Weights of a small GPT-style language model, trained from scratch on English Wikipedia.
Size: 19 layers, width 192, 6 heads of 32 (1 for keys and values), MLP 768 SwiGLU, vocabulary 512, 10.2M parameters.
Architecture: RMSNorm before each block, rotary positions, no biases in attention or MLP, normalized queries and keys.
Training: a variant of SOAP for these matrices, 4972 steps.
Each number is 128 + 24 x the weight over its row's rms, rounded and kept within 0 to 255. Layers, rows and columns count from 0. Numbers have three digits each. The size before them is the row's rms in percent of the matrix's.

# q: layer 3 attention query, 192x192, rms 0.162, rows 0-28,32-60,64-92,96-124,128-155,160-187, columns 64-127
# k: layer 3 attention key, 32x192, rms 0.157, rows 0-27, columns 64-127
q0 088:145085141146120152103147129109103125111077157125123137109086167137148124179110120182200101130113136110121122101112153156120096161137088126104148145160096133098125134123119121128129116139108157
q32 094:136148159110155169122134163170112121126117106098120087085098152128178126154159125156159136083146107117144178124096126149107142179094095100116160129130137097170103121110124139125140140128118129
q64 079:107075140105143116129096152090137127108150079091148149133146104151137144157146140169148157103148098154148104111127117135111130107197148148092120143151104066126137102104130136121141142104140137
q96 093:136133120120126122154169099127166093134121142113110146132123112111142099140123117121145141138102147133112164126102100138112147139115097124072099077106200119152115180166075099087144152145124115
q128 102:149151138115118148120152146087108102089165131138130124158103189122148098144153143123121119157131151107105164145171110103116129160098100162073165080134152123057123118113165132133125141099110107
q160 075:126140133149152116111087115130158099125127076101150126146125122130097117143178104099155097175185157119138107089125095125104165113125125128127136112114157153085113122097151133131143092114153131
k0 153:112165169142162121130136103180189079171146100130201115146150122135125146147163069109127136147124146158086143167127165100090155104135146113166110110133122131117152126165138130114156099127149118
q1 083:127175111070126151179107126078116143067108191069115156144109128118112112100138141129119140130121120098094097113121109136137133153161093141140086129144138115096147109113128128090105156154120126
q33 073:146150082112116181147140122132098144085087130126138126143142131122133127135121151151104109115142104080162119150134116155145101171090137106109101148144118127158159115086097175139110108088100164
q65 083:111109115127098145114141106131122147065095137132096145137094146106140148140154178136105154084119094083146166090092077156162149167131128170098137119129137124123128124149100140113134152118071174
q97 080:125148111096103147146148146086134159137086133116125143122102126114106116127120154129070148114128128151161135139153103145141161143119118121061070088166117143126155117122138156104109137141157130
q129 085:106111112123114188105173140120103121115139173129111133134123135172108120150123170140081142115120077146145118126145107093147114111113068171117139137138143141170108095124101126127141133134097117
q161 072:118094115068121104128151128149098125112129140106109141152152133126122145158106157113068133107103117101127123132134115172143114150171107158120118127133145121121143094097101094117100167143156074
k1 092:119103096163120135172114140110109171165131130139083109115134104130106121099110189122126138122140106110152080096152087147144159150149121134100158111123146135145147121097114119149120151132127133
q2 071:137107110104112154141135163118098146102119126132097201159084140138172088113117148115104124084127112096114178107084126139143153149124132140087144168131131111163127109128152139148130165144120121
q34 075:143176097096135152089140119118110151082087137082117130091106164167119110105108150129121117120143117137125156105118133135136102121117109155102114102116147131166101107153079161115113158135122145
q66 076:129120095127104136139147150086115161096136163095097135109130147084088132102082173119094101116154108116125109094114122132136092113083132143097155129080144129158118100118141127124103137184116142
q98 073:142101118101162145110163136144084152094135141142104200127107139132108157137146157146141153110147135122117161132127134130153117142108094113087089132156124137185141127135091143181115181130124135
q130 073:107158091121122111143126113082088127095120154159115144175112164144117095134105158169089158121124127104157093108088116154133071125149091102096140143146126177144118157106149142143115132169111138
q162 068:101118115085137134105125127106123162085100155116108142133127160151129142152161145136115093130132107145122107101112124177130097113119106148132120158157147117115129114127146126114111174153114114
k2 098:137123057121090094104159122097116177095101132138060110108100130086157116126127182126107128132140122126133139106107123132170110148113123151111167166130127132138121119074137146124104114149138142
q3 102:088097113129116109123124140125094141138128125145140139159117109105148160149108165136103115122095145104127147111097143160160122127116153081143146138112150158130095097125147156182171108126081114
q35 085:126135119125159119119169124132153134117122116144145134121133126122120107068129151071148159151149101135127067136109155087155146140143150117115106102099157138114159066147115086104094133106150162
q67 084:129114143160094160129133146113134175128121119148119144132152107111091094087121120096107146145123164099118185096145154133140149142121100128140198157122144166129080157128125131158121123103124156
q99 090:128172125165129175142165123131103108154123167129106188097113174169118127092109139168140138161135155145149146117144097119095116128126149116149136091154117123124127157136111110135125137091109149
q131 088:107123123124129109143141122095111147130184176135134160168135129149074121102099152166116185128138129127143146159124133103150100099145086126104132135117168143103114109120131107091150119150105123
q163 078:150141144109117128127147110115141125126085105164120120175166115080134178125164123150099163157137127126146151124110088144136146143087119169100155119109136076148187091102118174147159123165140163
k3 082:112122163128139085130105148101100128124121121144104144091156124110160107133154136128101111108124106120179135138124119096128104128105081121092118138139081109109127124121121133142125099076145134
q4 089:146090133107091106119122153111134126105119166143097172176095163147134116133080162135119135122079163091166135092116132130161117161099137134101123139165117105148087124144127128119118142099124132
q36 081:141129124089163149152199118077115136080114141097102111128111121140120081142156153113130145093170114121111137137088112134139108152150066142104100193136127136135135147118103171113087182152117145
q68 076:138129090123156118102143157119133174118145124127083147112132109094150161123106165184119117104114154091156089143136104147130135110148175131099098122098151114127130100118146087149113153163086143
q100 073:118051135107163116126156150140095139135098114154091134112143127080134118141156154124136122121150099104151082188148108107141130104111127098116137118098160118144101165133085084128138175096093086
q132 072:143114098103148158155138149107148154091107131150091104141162128123139139145161139135129135104130126115131088111111108146111106142177145134104154100104125128156151157128110106154115164162140146
q164 071:135116117127163102102111107137137138081104144090089156086138156142179067126133134100089150101128116138129081140120127179131114125138110119109138113147128118138084094134158140126113148137101095
k4 110:115130068130091137157162118110132168095131166109076132118105124141147124092129182157084142114147090103165088104135087133157107150131104151099146093107139130155104103099091124134115131156093135
q5 103:151134100104136124083148159097152149105097160159105141125105128106150150126156161118098165153135145121125116110120110134154134128129173110145190134138149138195105116105167094138154127124118128
q37 085:136086117097150108148144135137133155089102179119116141123096182135128095128134126160114137114155118115131156120102123160136121114162136165113135135125174083166155131113103113113121144120116157
q69 082:127132134133095153098147128097158155096113111140114142123107139101146147135110159121102162110115140098123129123119144123119099116071126132138162172138105131175112150109156124138141149118096128
q101 086:088131096096144057115145151139117131102090147112121154127124103137142143116060140180167131120135118114161071102098105159132110140137182102122156159145140137160134131090100115088123126142160126
q133 074:128121103111133135147129113121121142103126182114086174112080119083128112124137135133117143097128113127122100133118103146150142101109086093100145155110166149129099100122124147104123141139122119
q165 079:123166091125125102145139120111109124127110132112114110104143112144111103106136137175103128122144109108106119118147112157138123126123170123095131107144147087125085129110122150100112125125102116
k5 097:132116091163120131142121144130089156110158139121062156122106156110154081110101182109115171123128122116158153133124107129165104163109068187096116120115142119122104086114118145157148148144125133
q6 118:118147120151104111109139152133133081131146095089099128097177136152149137080112117152164089132149117125157103116136107146126093125132127145107087078113110127103119130113130127116158103147126099
q38 139:124140137143071160114121142132120113124139143128118155110122115157170168132141130098135107148089174099127142123171126110134192182132118172091141126133128162115132077129166121140154139104183111
q70 107:137148159118128141102134103116105116134129120152140129107120101218132164144120111158143111128138099140174111154136133105096146166116128155136146138151129081148146128131124093128124178092179113
q102 107:127109097136159134152103103077101123131141140129116100153061132157124120124142141119121140093129102096110153115160136086130151148142141152114132072118147139152148111114135175130130135132152159
q134 124:156129181097138086123110121160162079122172109135148148130147130131183127182137105155155095142113121147119105183133153157092118126102135117153109123148141056129144149123117118140116160140134110
q166 102:135136106148101127150109114096115130152129132153120103121107114158143153113102130147156092102114144082143156119130123075149121178124134095117136112128146127128142109120130089109178119148140119
k6 084:122114110115148138073138141109145135133155128094118113120140141155139094141103137118136130118152128166113143098091093156096087158156143167118119144085095088100145104108123121104136153136116147
q7 101:116153103148112133156113089090149108136145100102122100095136140164137129073117142137139127112154114087112122124084139099143109127154135158110102112082116141101151128122108105091109114167133156
q39 098:112121123126088104133087127129127118112100173148093117074155180174153150123096131188113098132142124103127113121103093108178084139084120132120140129113092078115139127133131102159136135105124101
q71 086:066131089165136090135139129121184121154142151139114108137150126160118101102125132142137124123128123166157130111105104115172079088092134093114113115090122154118130109117122149147156123144160156
q103 093:147051109098159127131098140124120176106130113139113116104141136085122130116096109140105133150155118120213169101079115146128113143165122142137120131086132112164121128131095110141148125120126134
q135 096:158111099138097146174110109114130137161098164156115091083092158181132166094120156121128122125144122116153189131162103120158137158089146146113118114123107130178106116127134142152135066132137144
q167 081:125144102180125132149133130126106125178101125144132115127083141121134127101147143104167099127128121137107158129147112110176123140152129146177115102142112155119130125104154172104129096119110139
k7 085:113197144107115103135108129153122064146114132127145134163148157134127074112171086126137097128130123144120083153150142125136154163152156133160145107128142152093115105113134138102114117118115109
q8 108:136127113168063120138152130101123139110120107116126086090101117157084160114155134083090134118108126115124113145192087139119124132091133134124137099123088128131131082123141132124160122161160131
q40 106:150105108106114165135135125104162155107115176130120164076095141181101121123107156094138120152133136125174170093171156128116109118063112117137131149128105147156158096168139130150122153110160160
q72 105:103147123132159115132157137115112146101160129129117127119127098084136176113182134118152128133137123110113139135096086152117115096144158154085156086100130139119131091119106114129140159130135128
q104 104:111148135106159142102065141109093157115108145081131145132113127078109123158144130089157155080127134131102136145055138118118170115128170127145127185111123110118123189144160122148113121094083155
q136 100:133142118087116160160158095097119172130155173126121118151131094158133188127089157093174096118128133107163107119153162181158149146143134118117137085123135117137101146117110125151059097138143116
q168 076:153120124146100126178109106147184106117120132113117095092080119151101137140136151079118121129132146162173156113165136100130131112142143168157115122090118113092127121123140144127134118139121118
k8 089:153093124147105134084168153113111146113129148117084134124136129144117111133129143169108143114128101147135136087146128123176109131122103157125169170147094124161151133119139094094158108127141161
q9 109:110148135103149134163130100143158102092130088132146183137147114125105101149139098118145163142137167117096160136113126119114126145145151124115112139127121121127150159131141106111120118166173102
q41 097:115098126150104089148103158130161093119128119117145124108123107117165158179110106124158162127124139135097130142113150123136109102071096085131097108153124086168137160158149133129140113148129118
q73 092:136171118091153092140095102150158085124154082163151124155148098154120155147135093163137105128130152113084140151183130128100176133130153108142118136148109131132154157153105095088145161097167090
q105 096:129159148106176123126080135143125111101159075176151123125099129123122174180101109153158122134109093122125148137157115122095137136155127138081139149136127123148130161127139159094163119132105100
q137 091:140133157145139166104096132080196097126122117109139125121170098098159146142119107110127116107116122127125102148126115128119138114165117107125086117175143165090128119124124174065148161150122124
q169 097:134092142107086110111099093129160102114127132155151107143144088087086091185129132137164120099123109119132122152122158155095132129139147165142111137150160066125138144124111104121067139107104119
k9 095:090114140134138104167115132183131108141096147158154142140149127080158131137137111127141167164136148152142153135129182112091121102151134145149131158143111106151112146135143105150116133138113113
q10 123:128124099135158121132130143102135165166118146133081093115160104080159112093149171141097163121154068139141128140109123134178123122096112107109087107107094154191132095121117115129114120103120155
q42 112:084113085127101093149118144104154131117135127084095109120104174144087143087119172146131090139157125093145100105126116116169086109138079125088143184157135124112123084105132126127106101155112160
q74 105:164125094171104187120138137087101134145130100107104134142121136130131143100145170142110141111147144107160118105142102104153120155109152132099165100146120130146093102070138149120131120106138128
q106 116:131123096118142089140140127079083145102137189124110097121114119150121119084107176098087112118155097125158129116100118127158130124124135130090112136130127114122160072055126151133133143131112167
q138 101:114143100134148150170129137086143159099123145110101110127119133157123119080106146109105117108130138114172139127103143135176091138107066126112152113095138149128122132119136123127098113134131159
q170 116:134154097149117105139114188135106153135116123138108112130109099112129148123108154173123102119139138090159119083146085118168103130102108120109142074117134174134078105107108135127163114102113148
k10 165:141114069119110133133114129107088178100108163103057118102125158109167118094117192127119120113135109086147134113125093152167113158133115141097156140122133119139104108114136125125111148170107140
q11 101:164124152182102132129146132121145170179108176134130071170117141134125108109099150101105150147135108119150119122134146101170090134100129116193127069105075094122139125106160124142134119092141155
q43 109:114140098163139096133146072140088139130130179153110101127083117102077130114154161145085152127145128180155112152114117122164137088103184112127102147129149124125145090108091158128105131124119143
q75 106:132074124144139133139136148097139114124094156151130110118124152141132117060134147097114146138166130168121118121101128141131122147133160098160107116123151149110126147122082135111135110101113117
q107 110:166136139113106124125124122135151148104119114125122154121129074172130139172147130127108176159131169122138130156136145134135143140150141117121134126117163110183106151133154150163146169097098125
q139 137:148120088104085181149121144142104158128111161096112099113100119126135118083139170138100080119112134112153114116101091132160150130122130123122138130085116148125128098146103125162121129139127140
q171 104:114170154086125156110168075111131094113160134103137121176166125107199135160149101107137115131108122143110136172087143135097141150101132158120146090136139124076138124139164104135090166157155088
k11 091:138156089095124098104122128133092121121138148112100140117100106107103143081159136150122124097121159103117151102124099144120115118130160161076084133119157089100127096105142122178145157106114134
q12 114:183105118129144126162088117086135173125123118157134132110159126155158123051094145150115148103117115116135115131172108112156114164130129149127088139136116132148128117113091132119103133150169145
q44 098:159136139133159100153060182108139099146135088168146129155109173135109139094154134157107131113114161123139115165176158131130130138087100155114091137123075134097149098078141143125116113109120160
q76 114:151097089183158172114148139101156098127148097091128116128130147184109088083131127131147100117140117131150157125116117127147113115114132194109135143110122126153110112098094111112107088192130150
q108 107:144129068148121126140121120104114147133141150126105140136129110149142124118139151173101099114153097176147113110123139135158120134136100134133089118119150086084115121082099145143117131113147145
q140 104:119135133100134184119090144110183153134142140119133117129155093130155153111099102096139091121112148116134120123127092131119134116113150091153145159131135141140124133156154109135110145171150091
q172 088:126139141119092131152110113140173106139136170120119126133153149130084072136123124092067145134114118137169141100130133140118111081142164111121105172142116138122145122127113162153154111188138135
k12 094:154151164161128142137143084110160104159143120159162098130156089091136178114139108111124162142141144153129148108133140105102139119154154074132150141142120125128128123124128109149117130086106120
q13 106:135126113129139164135102113139102151099097143118122108141156158140129129107115144113152124124102078091134148059099066146124149116143170155098112169172085103130134117140103060145148154138138133
q45 089:114107130155106119148109167095174078131167108125140174116165140141155134125128105137171124124123136149142117124145146114141177128105154120105119129122135124131163133133117179101110129114189116
q77 091:130141109144116147138086127120109106118093067067103109132103112131098116099136147078111120120123141145162125130098113105153117146092131134130153141106140140099120102045143127091142120153127126
q109 101:136165125134101133140141136189109135100136144123135120117158128091136172145126122141096119113160138191116130162153140143125147135142126127148156147093111090133100079122122140132122147116129124
q141 113:153137131208072149114162126112170142160160145146144084174174128129103082077145145117133124139106132116110148110119123110139141120098096127118149069123098162127130121136099131139112116168131133
q173 088:127077123131134172127112093095113135122165140104140121170140145118124135144134120127086168164128124127121119112120146154100134115082151169092133187129104137145133116139151111174149137151110097
k13 090:154141150128144156129138139045121155129164119139118088119120180133172124126182143112127110112135124129108152108135117147147153153134109155090142121148141130152115150107072162160121140141115122
q14 106:144121098157138103128119131132138173129141157151114094138111195097130109108098144132127165141147090077147147137118121132176121142091113146111114109074096128123099072088149118151155068116133166
q46 133:094135113169135116097189136126140120096122160139082145106108134094131150118117144131156138149145132119151121077122123118144112140089099115104135109111142140163152076114143104127166106133144125
q78 094:146099122121101129136103123147112120136149158094140135117163120088128110113131125150123119132126099122142185130146179161152161143134137147111123133164089101140106092107156121147155126088111091
q110 130:095077125104109107164110081151140174120116078137133124131134175140150155096143136132124113099114095110109120122151175090088137168165142114117101138121116086118136091118133135122130125109151163
q142 148:109077155125134106106125169128171119137122094078139129116114184122149168149126117105147131126140114141120166137154158125134091131134152129106134128088133086115119132141141117159170120125121122
q174 139:153086081179135092123114123146134152167142151183103095140119076142124128083163153146116130120125124118119133109127109113158112154124124102130146124100118138133112094114099142161133079123131160
k14 094:075113132122120095097151145129097114129114148149110172082127175125114140114156164126139140114143172147140146096110132117144135164148095121069161111184150104116121136118122147123116146102124149
q15 101:144095129140109120079115145157103087113121108169122153158106179123149190131130123119147162094122156100127144116125120105141151126086130167134159108145133105156144117141082108137124141134119115
q47 089:182060099091162141145131112103157128128134106091123097069146167179111132122106122112142107123153102150159138125128112153139084167109162120097106151122080108160135126123115126145119102159122157
q79 099:112150124149134113165074140135162136137090144144109119125092178122116127136152128142123181089094142137128110125115163125133141129122164089132166099144127162091188173146154156139145156115122118
q111 090:154118143086171163123108109152149127096128150134148139106065130130167129143119154128134154121101124130111152138118131109116171093133133102150130104113187080132125135142106118140118174142106147
q143 104:172127141140132090150131148129117158117139126102130108091147057122175120115118138106123098132102121134136110110169131164134156140118149152166149105123143136149120154119128097117103153181114135
q175 100:128135155078138133125141151187117105071174137131130169162123148169129125154145130120142096126117146124069132154156116130094146124166140143097139140127131116124139152103096132121124142118151122
k15 089:096119128121126146098154114116147155120103146086119115129182127113125137162139148103152130122107150155130080175142144168130164132177101117119149149110111139102149095148106062118092138172156123
q16 063:126111098120129160183115109094112124065103154084115159133120128111124061145103134149079143130109145103099155131138122111148148166161134110109141155149170125100127135123101116109104176158115105
q48 100:161111093105116152131147123116114147118088156137120093152149143153125077126141159127109143135148114128137101135118090148147133129142091167109137105120131127130103127093100165131079145144096163
q80 102:121081087082096134161143114117118177109125188139079130130110112107118116126120178125086157113106122112162108155118084148176134137141084142112138137147137144117092095119115171139099160142101132
q112 074:098104117143156154132138113119122143149099149170132158160133133141093110133171147142086127118117147116110160145134135129126123139138075131117115144151128171173140096133095150150112142100126123
q144 078:136130107128162075119143151088115146141157122139109119124129120147150145149057139159122141101121101136188118126144131147157048170132076173098101155129105162113157097108154127125138122143168121
q176 105:128122121062135146155174128113111146087159155085101161129118151119140094139108171136095104116102096137124111125121093174146091143129125150121129115120124113117144108130137101091099171140106099
k16 100:140127087118098115133124172096089157123109154119076125131112109120116120096124177126093132113167125087166117116156083139155115173133104154103104107128146121130134113099101160142105134099132139
q17 084:113160133135110129148134143148119143165143120128138093125129091183083120131129115110140139118118113188136140168137155138109107123108093173159114098149090138065116134154118178153179112160127164
q49 094:074110178084120094096129125166127112128148152135144129124112120108154133105126130125178146141103146131117098109153139111079131086083122127132128143150084145113088116116127169130129121157141084
q81 098:126134121102142159121151123111118114133150087151151130128097149137172121167082128130114119093107135151118150149133090108088127166174164120125143139115111134120192147120129118115131126138108148
q113 094:074120160098143144135098164145120118136144125132147165132106103097116132126113131118116115139098149137088129110144120136138123113117113111103137148140104175138160064119162101125142134088134164
q145 104:157099154121176149109136111147142112132132087122151128120166124114126149111157118101115144152146109178136138123115156143129121091131147162121110099109114116115120173124115110105132114104081154
q177 073:143105123106102166138155096086120127128162089149134115110104133138136124105097129100127135131122163103108146144141114086130129148138139154120113084126140122105123129142098093146107122130183162
k17 100:151179116125159110100128067115074151118103138124114152123110124131109142135090166170101124111126151137154148152154101136132162116143109156126154111155103084120115115110142173095104153071102127
q18 096:165096137132106136109136137115138152160106107147150073150097090142107145179139127133105135080167123146147124152131120117121146152160102150129140117113107107136162132136105158114108133145104129
q50 079:104120138117120086123144136099121105146142162131119088137096144070142141117085163088138162150088096154124102115090098103128132092157137153134184150123158100103130097100138084106137130115112129
q82 092:127104119134161085139120113138134117104129081135109141162116104085106122132159116110114184149134106101102089120115146129139118116173060126143132166142128093130115130113151164113155159176144136
q114 099:117081120114085166146115111159080078096124105108149112147109131123149109110157129121125097119094096119132125128086122096141092129138107173141158097137103142124140113105106181151109137151091086
q146 084:154121159122113150169152121152152089126147184119114120101130107103166152127110121142119120137117113139141117084149113143088168114133130136144102124104117075095134119085109097158131161128144159
q178 074:136134149140117127140092165131109124104133122092116136108115093092090116137121157135129130119117146136113097147125152155133124107099167112100141165140141142101125137139108113139131147140097143
k18 099:129106097125135123137138143130083168136114174113059147108119178112156088097076164164112112103130090143154119098171116153136079122133148136119145119136129131146084115115096110132126162111162152
q19 086:133088118110105103136135120114140153084054119109099144069129154103152142135124143175118111093170078131140108104112121126151126163144117144081139136149173120155147109097119146156113171149140114
q51 076:143127093109134154090121114137151158140137153106095134102101122121113118143090127117118126079126097119160136139117137127154094144115128101105129117154173125156135112150123122123109132168144126
q83 077:105096094078109092114115142135114135084103162081099130112092111106135086103100164131088150129158091139183090108105125124158115143175129145121115137157128126127109112107121155132109151159111132
q115 070:136166094132109095163103106100129151093134117095086127108119136166189148148132166139120127070121105174142111141092092121159092141139124134086120170153099104137113137128130134098084147137098138
q147 074:139182104138134162118120170110089169098127118137100154109101152099078104147127141137114104098157120105135125153146073093146130171107122160142134096105106098140157078104105152163142134151089056
q179 071:138141113094094089142099140124160143076144140096098136143133148127113114110111146156136116102100120133135081151133152190137066135130094148138159186132144091156106138117100134147097173152095105
k19 110:124111080139101119138122135084091164124108163138083141088139161122127130069111178149120107127133114080142154083128124144192104128117098153097128148107160135124116093103142074109139146117121117
q20 100:118123141130106139132095100143162141137165104125148160120158113104107122190086101129124151147136164171135110173167127120078147105156137134135145115127081117125124171140139111115115153118101162
q52 085:121134150124188133128173133135115099089137119144126116169137152170133094129168143105167093090125119141093117152100087124123133115140104161151160174131145089139127135141168094115074152123121128
q84 087:149113131136164145130139147132100127141129095129130138132111106077174131126176113099115121139093176108172099128174137169122154128113168149098126126175172116093154150145136144133136162143136091
q116 084:131132154128125133090158124141128083163093113100147109140152141212114089117113121099137109125149131154123140163147161092083144150152137131158146056147121185095137138092144132130152108158149119
q148 087:124143146126162112120164113158126103164153073096120138116134103122133193156115103132114094130073120127118130109125140161119147117106102112133055143102134134108102146131161133107147158130114153
q180 087:150147124103143125178124129172152144064102093097124133094100058132116109134126119118131109119163109157119071152125138151109125092135159116084094085153145123097126159136124138109104107145100159
k20 080:135152155118152112105142122128081115146076148114105161172122159154130102152104143109120143134100120116135147118100095128120123110100125126104135129107153162123136167119122095155124146126106123
q21 101:136130102160130106150169128143114061123143124103104098133137137158154143111136118067139128148178150134114114156147139129112175117143141135100184149127177110111128182108081184131144131113151084
q53 095:097115128161127116132103136103108113139112141176121080138111186116175142073175124146107148099146128135104177127088126131121133153125145128119131113186139100133180125118156135136084136127109070
q85 093:131124134133102171128117142132127122162156102120125125111109155143140083104105133121115151115086104129128112139136147140093113127109104117199137140134106146112096133104128080155150142113093094
q117 086:153154114140122167097162174096109143144122183095131124141101184089123159080153097159089102090156118103075154128128155155139152132150150124103153122127132122119107115135139147105131106129149138
q149 099:118131142139144089091104139114139140141105149136152097079152077109134150154092136113171168140118122175120206084160175136136205103157122160104112128101127118127103100084109078146161129114106140
q181 102:136093131145204087094129111138127145106134141118128143138165150130129088136093124134106104131163128146142126160114155148130090096195127116105101121145145145112122130178105149110079148122118121
k21 092:137167125146159118104119142061095134141158137144116165101083094093135112143103124149125127144141089100141131129155077146119141139127139096096112112133159139088091122136156161137143107163127117
q22 104:123104118182118110132129154109127106144118091134128149110168146108107133091146125114163112158136148108107120111158141096150144141074107153155069114111113155159154139130117149144127076163136161
q54 089:124089117130148130159157135093175150106149136119114122133143199109094155124114128111131171143142110091118149113131127109120109141141112128112143171085201143151117144135150178114172128150137147
q86 086:114123120144134061128170116108130128169175119145145106096109129161121139122128130166151081154123137169134162139120088176112128118126091106127137144148074127106114098110114151117131109115098096
q118 097:100097136139168074138146159135129113151149100168136103112155145105126100116157111126142155164163126156136100105090152130104091128130148104139150116127125096152124155123121097150098123116122139
q150 083:158140108126117161104137118127179089143114157102137101137155138135178159115091123137124093144092112109144117116108154122123135121103129112096080144127118130172111114130167135111131153134168075
q182 094:139126115124180120135153114123178104148156100159142094106173178148110134114135098145160107167133121133133134125135136124121125129110143102142121075130130116095149123169113150144127098124145135
k22 086:130117146131095138154140133150123083133149055150120129116136144094175142174117106119169113134108152128123169134182075094112120145118119118134149114141143113162144158140141108137157148146136105
q23 090:133166164135130159120133137163175113124094096141156109104113087150089102100131121114118105128134183150110110147157141099120118123157106163153135148156091126133125099126104113161149133127104136
q55 091:174109148113152075075134112116126125115095121110131142149100120128118073130119109136164134111158102140107124153082174133117129130167139193141117180119140095145152156151103080125119168118086128
q87 090:125176149147129120099103138118128116157118088108153128139149047142137135107095106123128108142121177103134139154117190113152141102094167178125134096110107131114116087137116111137141135152119169
q119 083:129119170150132134103100088134149124128112107125152142173148143154163117122150104096132138156135125112149095188115104089103113114109161111143127095144151132105155123145141109152118144115125120
q151 083:148091147120114157138113138148161106119139092160165097137143142087120140105143100104159103151131134111131135153083134139119125117083160091108121157109119109145149111170147133145156078133118125
q183 093:103123150140119119124136119168154096141138122116141110136152147126145125153151110149141128159103113176106088151109126142080143100107111089160107137150154080106110134163112123103147147142102106
k23 098:101171146123091153154136122140153089139156058124164139165125133119106106154147096128139146123108175128077124158115163117095128110129114151129169152137097154118119192163136126125118113157134105
q24 100:150136141097115120119087115124115126123106100129138143134139148071181108137122113109111123103101117121107111200134170155086117161163151130158135145116145098150139132128126157113121115114163095
q56 084:099174132110153085129106124129101114097143134119128112128125142140127135113148116095085135120150101084148108123133109164132105113145141161106095150105143124159114141130158090148101091115138150
q88 090:121140116128117096112135135124121164177125148126128078153136180180140115127119113129176133127189087141145139145094086158121087128115170108134094142105118126155114101145118116139116102138103139
q120 107:137089119095110176096091124116099120119171146146142125128124111166172118127128153152117133107128047135094105141077099130110127075132154108148141140154129108126116106122117123117115164121131123
q152 084:130163109109112131147118144119124130098103151097121132139119094108135116126133157098128124113150149129111125129110100127124145150167137120147165112096167140133168127130104069085116085124154115
q184 081:133113111095158098090088149087128182127128123121099142141142108117160122096107129112099119137168139106123123150182145143134084154116096096141128116120117119086118110136156137115148152112116130
k24 088:120096110124148144116155130158141102123138125094124157169091151135127110103148119159114123107140144160124102139174097104125114091155157114144143159129108117091137114102080141089140133159160139
q25 117:111110109135140152138119106114105175169113090116121111091200150121110125093169143092143111147153099113188130133113117149146112123157147137113109144099107130156110082110084154178136101150117116
q57 115:093140100165127158125134104101133141155144172130115153126092166175070120105121151140095128117107163120133136104157132164156120157125107163112107157112130147106126067093124147167148122110156193
q89 112:135113117133149122113145163106142124112103157117110067099143123087132146116150162122120125127169109134186122113094140131175106136087124110078137196122161085144111097121123115124129125127147160
q121 118:118130101149116124144149106123095136135125167140121113134114112121118145081155155100077161140144112113166139083138114113147113159141108164124125134106143137106127085084133105114149130096193119
q153 102:113096097121128175115167117128123132114113129142123104094124172098151075120152157130130141132123139168118133144131102093152124161079077114137175120172131117110166118072106141160127150153101146
q185 100:128125093177100108153117159106142141148108145158106089111119108155130138113122152147114091153126121104152142111118094134163118172117120111128116155111127123116119126100150095198129094176120129
k25 101:135119086135122126139151133117160138151132140130097120123103139152120119088111157142088111143129153077150123105096122137148097151119135155109119136108149167155173101111107134157148144096143129
q26 096:115097075183150127169122156115136146117120130157114106150128150121129113100140170150133148111131133096129120130094124103155123148132118157126157168102113138165122115119108109099113145171144146
q58 088:137147089154121092108142134173095154120156122128100108148155116090152112153101144136125155108114105094109111133137111110122121124144150142072175126116130142154130120151146108145140159152146085
q90 090:135133084110155095128139145138119108103106099079108152135132147149130119135086148163096108086115124145147159132091137146167140113156101123140105137174126133141109097106117143091132154152114118
q122 087:150089127115135110157094157116098140118136120160097110119121146109141102114105137161099091123145102085127120137129102124110097149173144137116145133132121106158092134108128141156112147117084115
q154 081:166124108124146141143118136095104141139096111120090148106138179122177132101102140166112075095140115077153129138108103138128133143069162148072125123119141126130119120112131131125144121161107130
q186 080:108108120127100142088108106086116140095153149111097125133127163075152131148113140144152094108108122132116143122097126139113106141165134157094170101168130151136133123100128123096094135111127098
k26 112:104070079107142173137126106135094160098096137140064139109120145116129099100129172140094157128129107109154136102140104160141118184136129139144120115133124130153127134117103121128118156134120093
q27 103:158118119138123135155092132142149137145118059093134127100132099155098147116130133112088158086143107115119102064144128141136127126145144144118083133101113154141131142143100169154196094161128140
q59 098:143105125108129145133118134163120131102146111094115185116109160160136127154115113118099101114131136129124065150130119142089119140153168137143146129154174121091092141128129146109110152071118102
q91 097:115111120138107140098127175128125137121135119115105109125121113105112095081097137113113172091156114108136101088102125115137059181130181086139189140108097127092126147169123117122134103117108127
q123 105:160107109163188130126100086134060140146128142126135120112124110136113147117139134160113119137107142143179142113148162119149105124065151132131162123152149169164116134116131153093135090142129134
q155 096:106179112132123083110183147196101087141103126118135131100087124148086136158131144152095131111103106148099088129146127096114151136162112143142154112115128138096125129109102146098156142146123097
q187 090:144129165120146155095112157099158165118146123109132174126107139117134152133156144091122138109121138103124164135120127135143188117095134202118092120134136106111119125136145101170116130102143124
k27 097:109109112150143087163131156135168153077102149121097140115079165130164122125100160134117065121116107103114117118138096162134104125135109159151178154135164139155121150130103138108105145111138100
q28 099:087139124103147104121133109123115130160124117139131138137154088131125112145105116149106156136086089123127133087103125146131116128135119130176158203126131119119138142168148142148155175180105104
q60 093:126132140125095160130142099180139140183108128161136091102119036171175135125102134094131134121145120159132165144106117140157169142143135169121100161180105141137155132143105138143115133140141119
q92 094:111162117105126135128091098145137141194131123160139119142135128139123171123111113187118156167076153149116110122103134133107137091147121105147117183171091116130163109144108122095180127140090094
q124 124:176108117082144118140129104113169138113124152130137105160098153133101153145113113103129078115092114155120097115111145117137116125155127175183085144128121129134174108120115141113080154129115096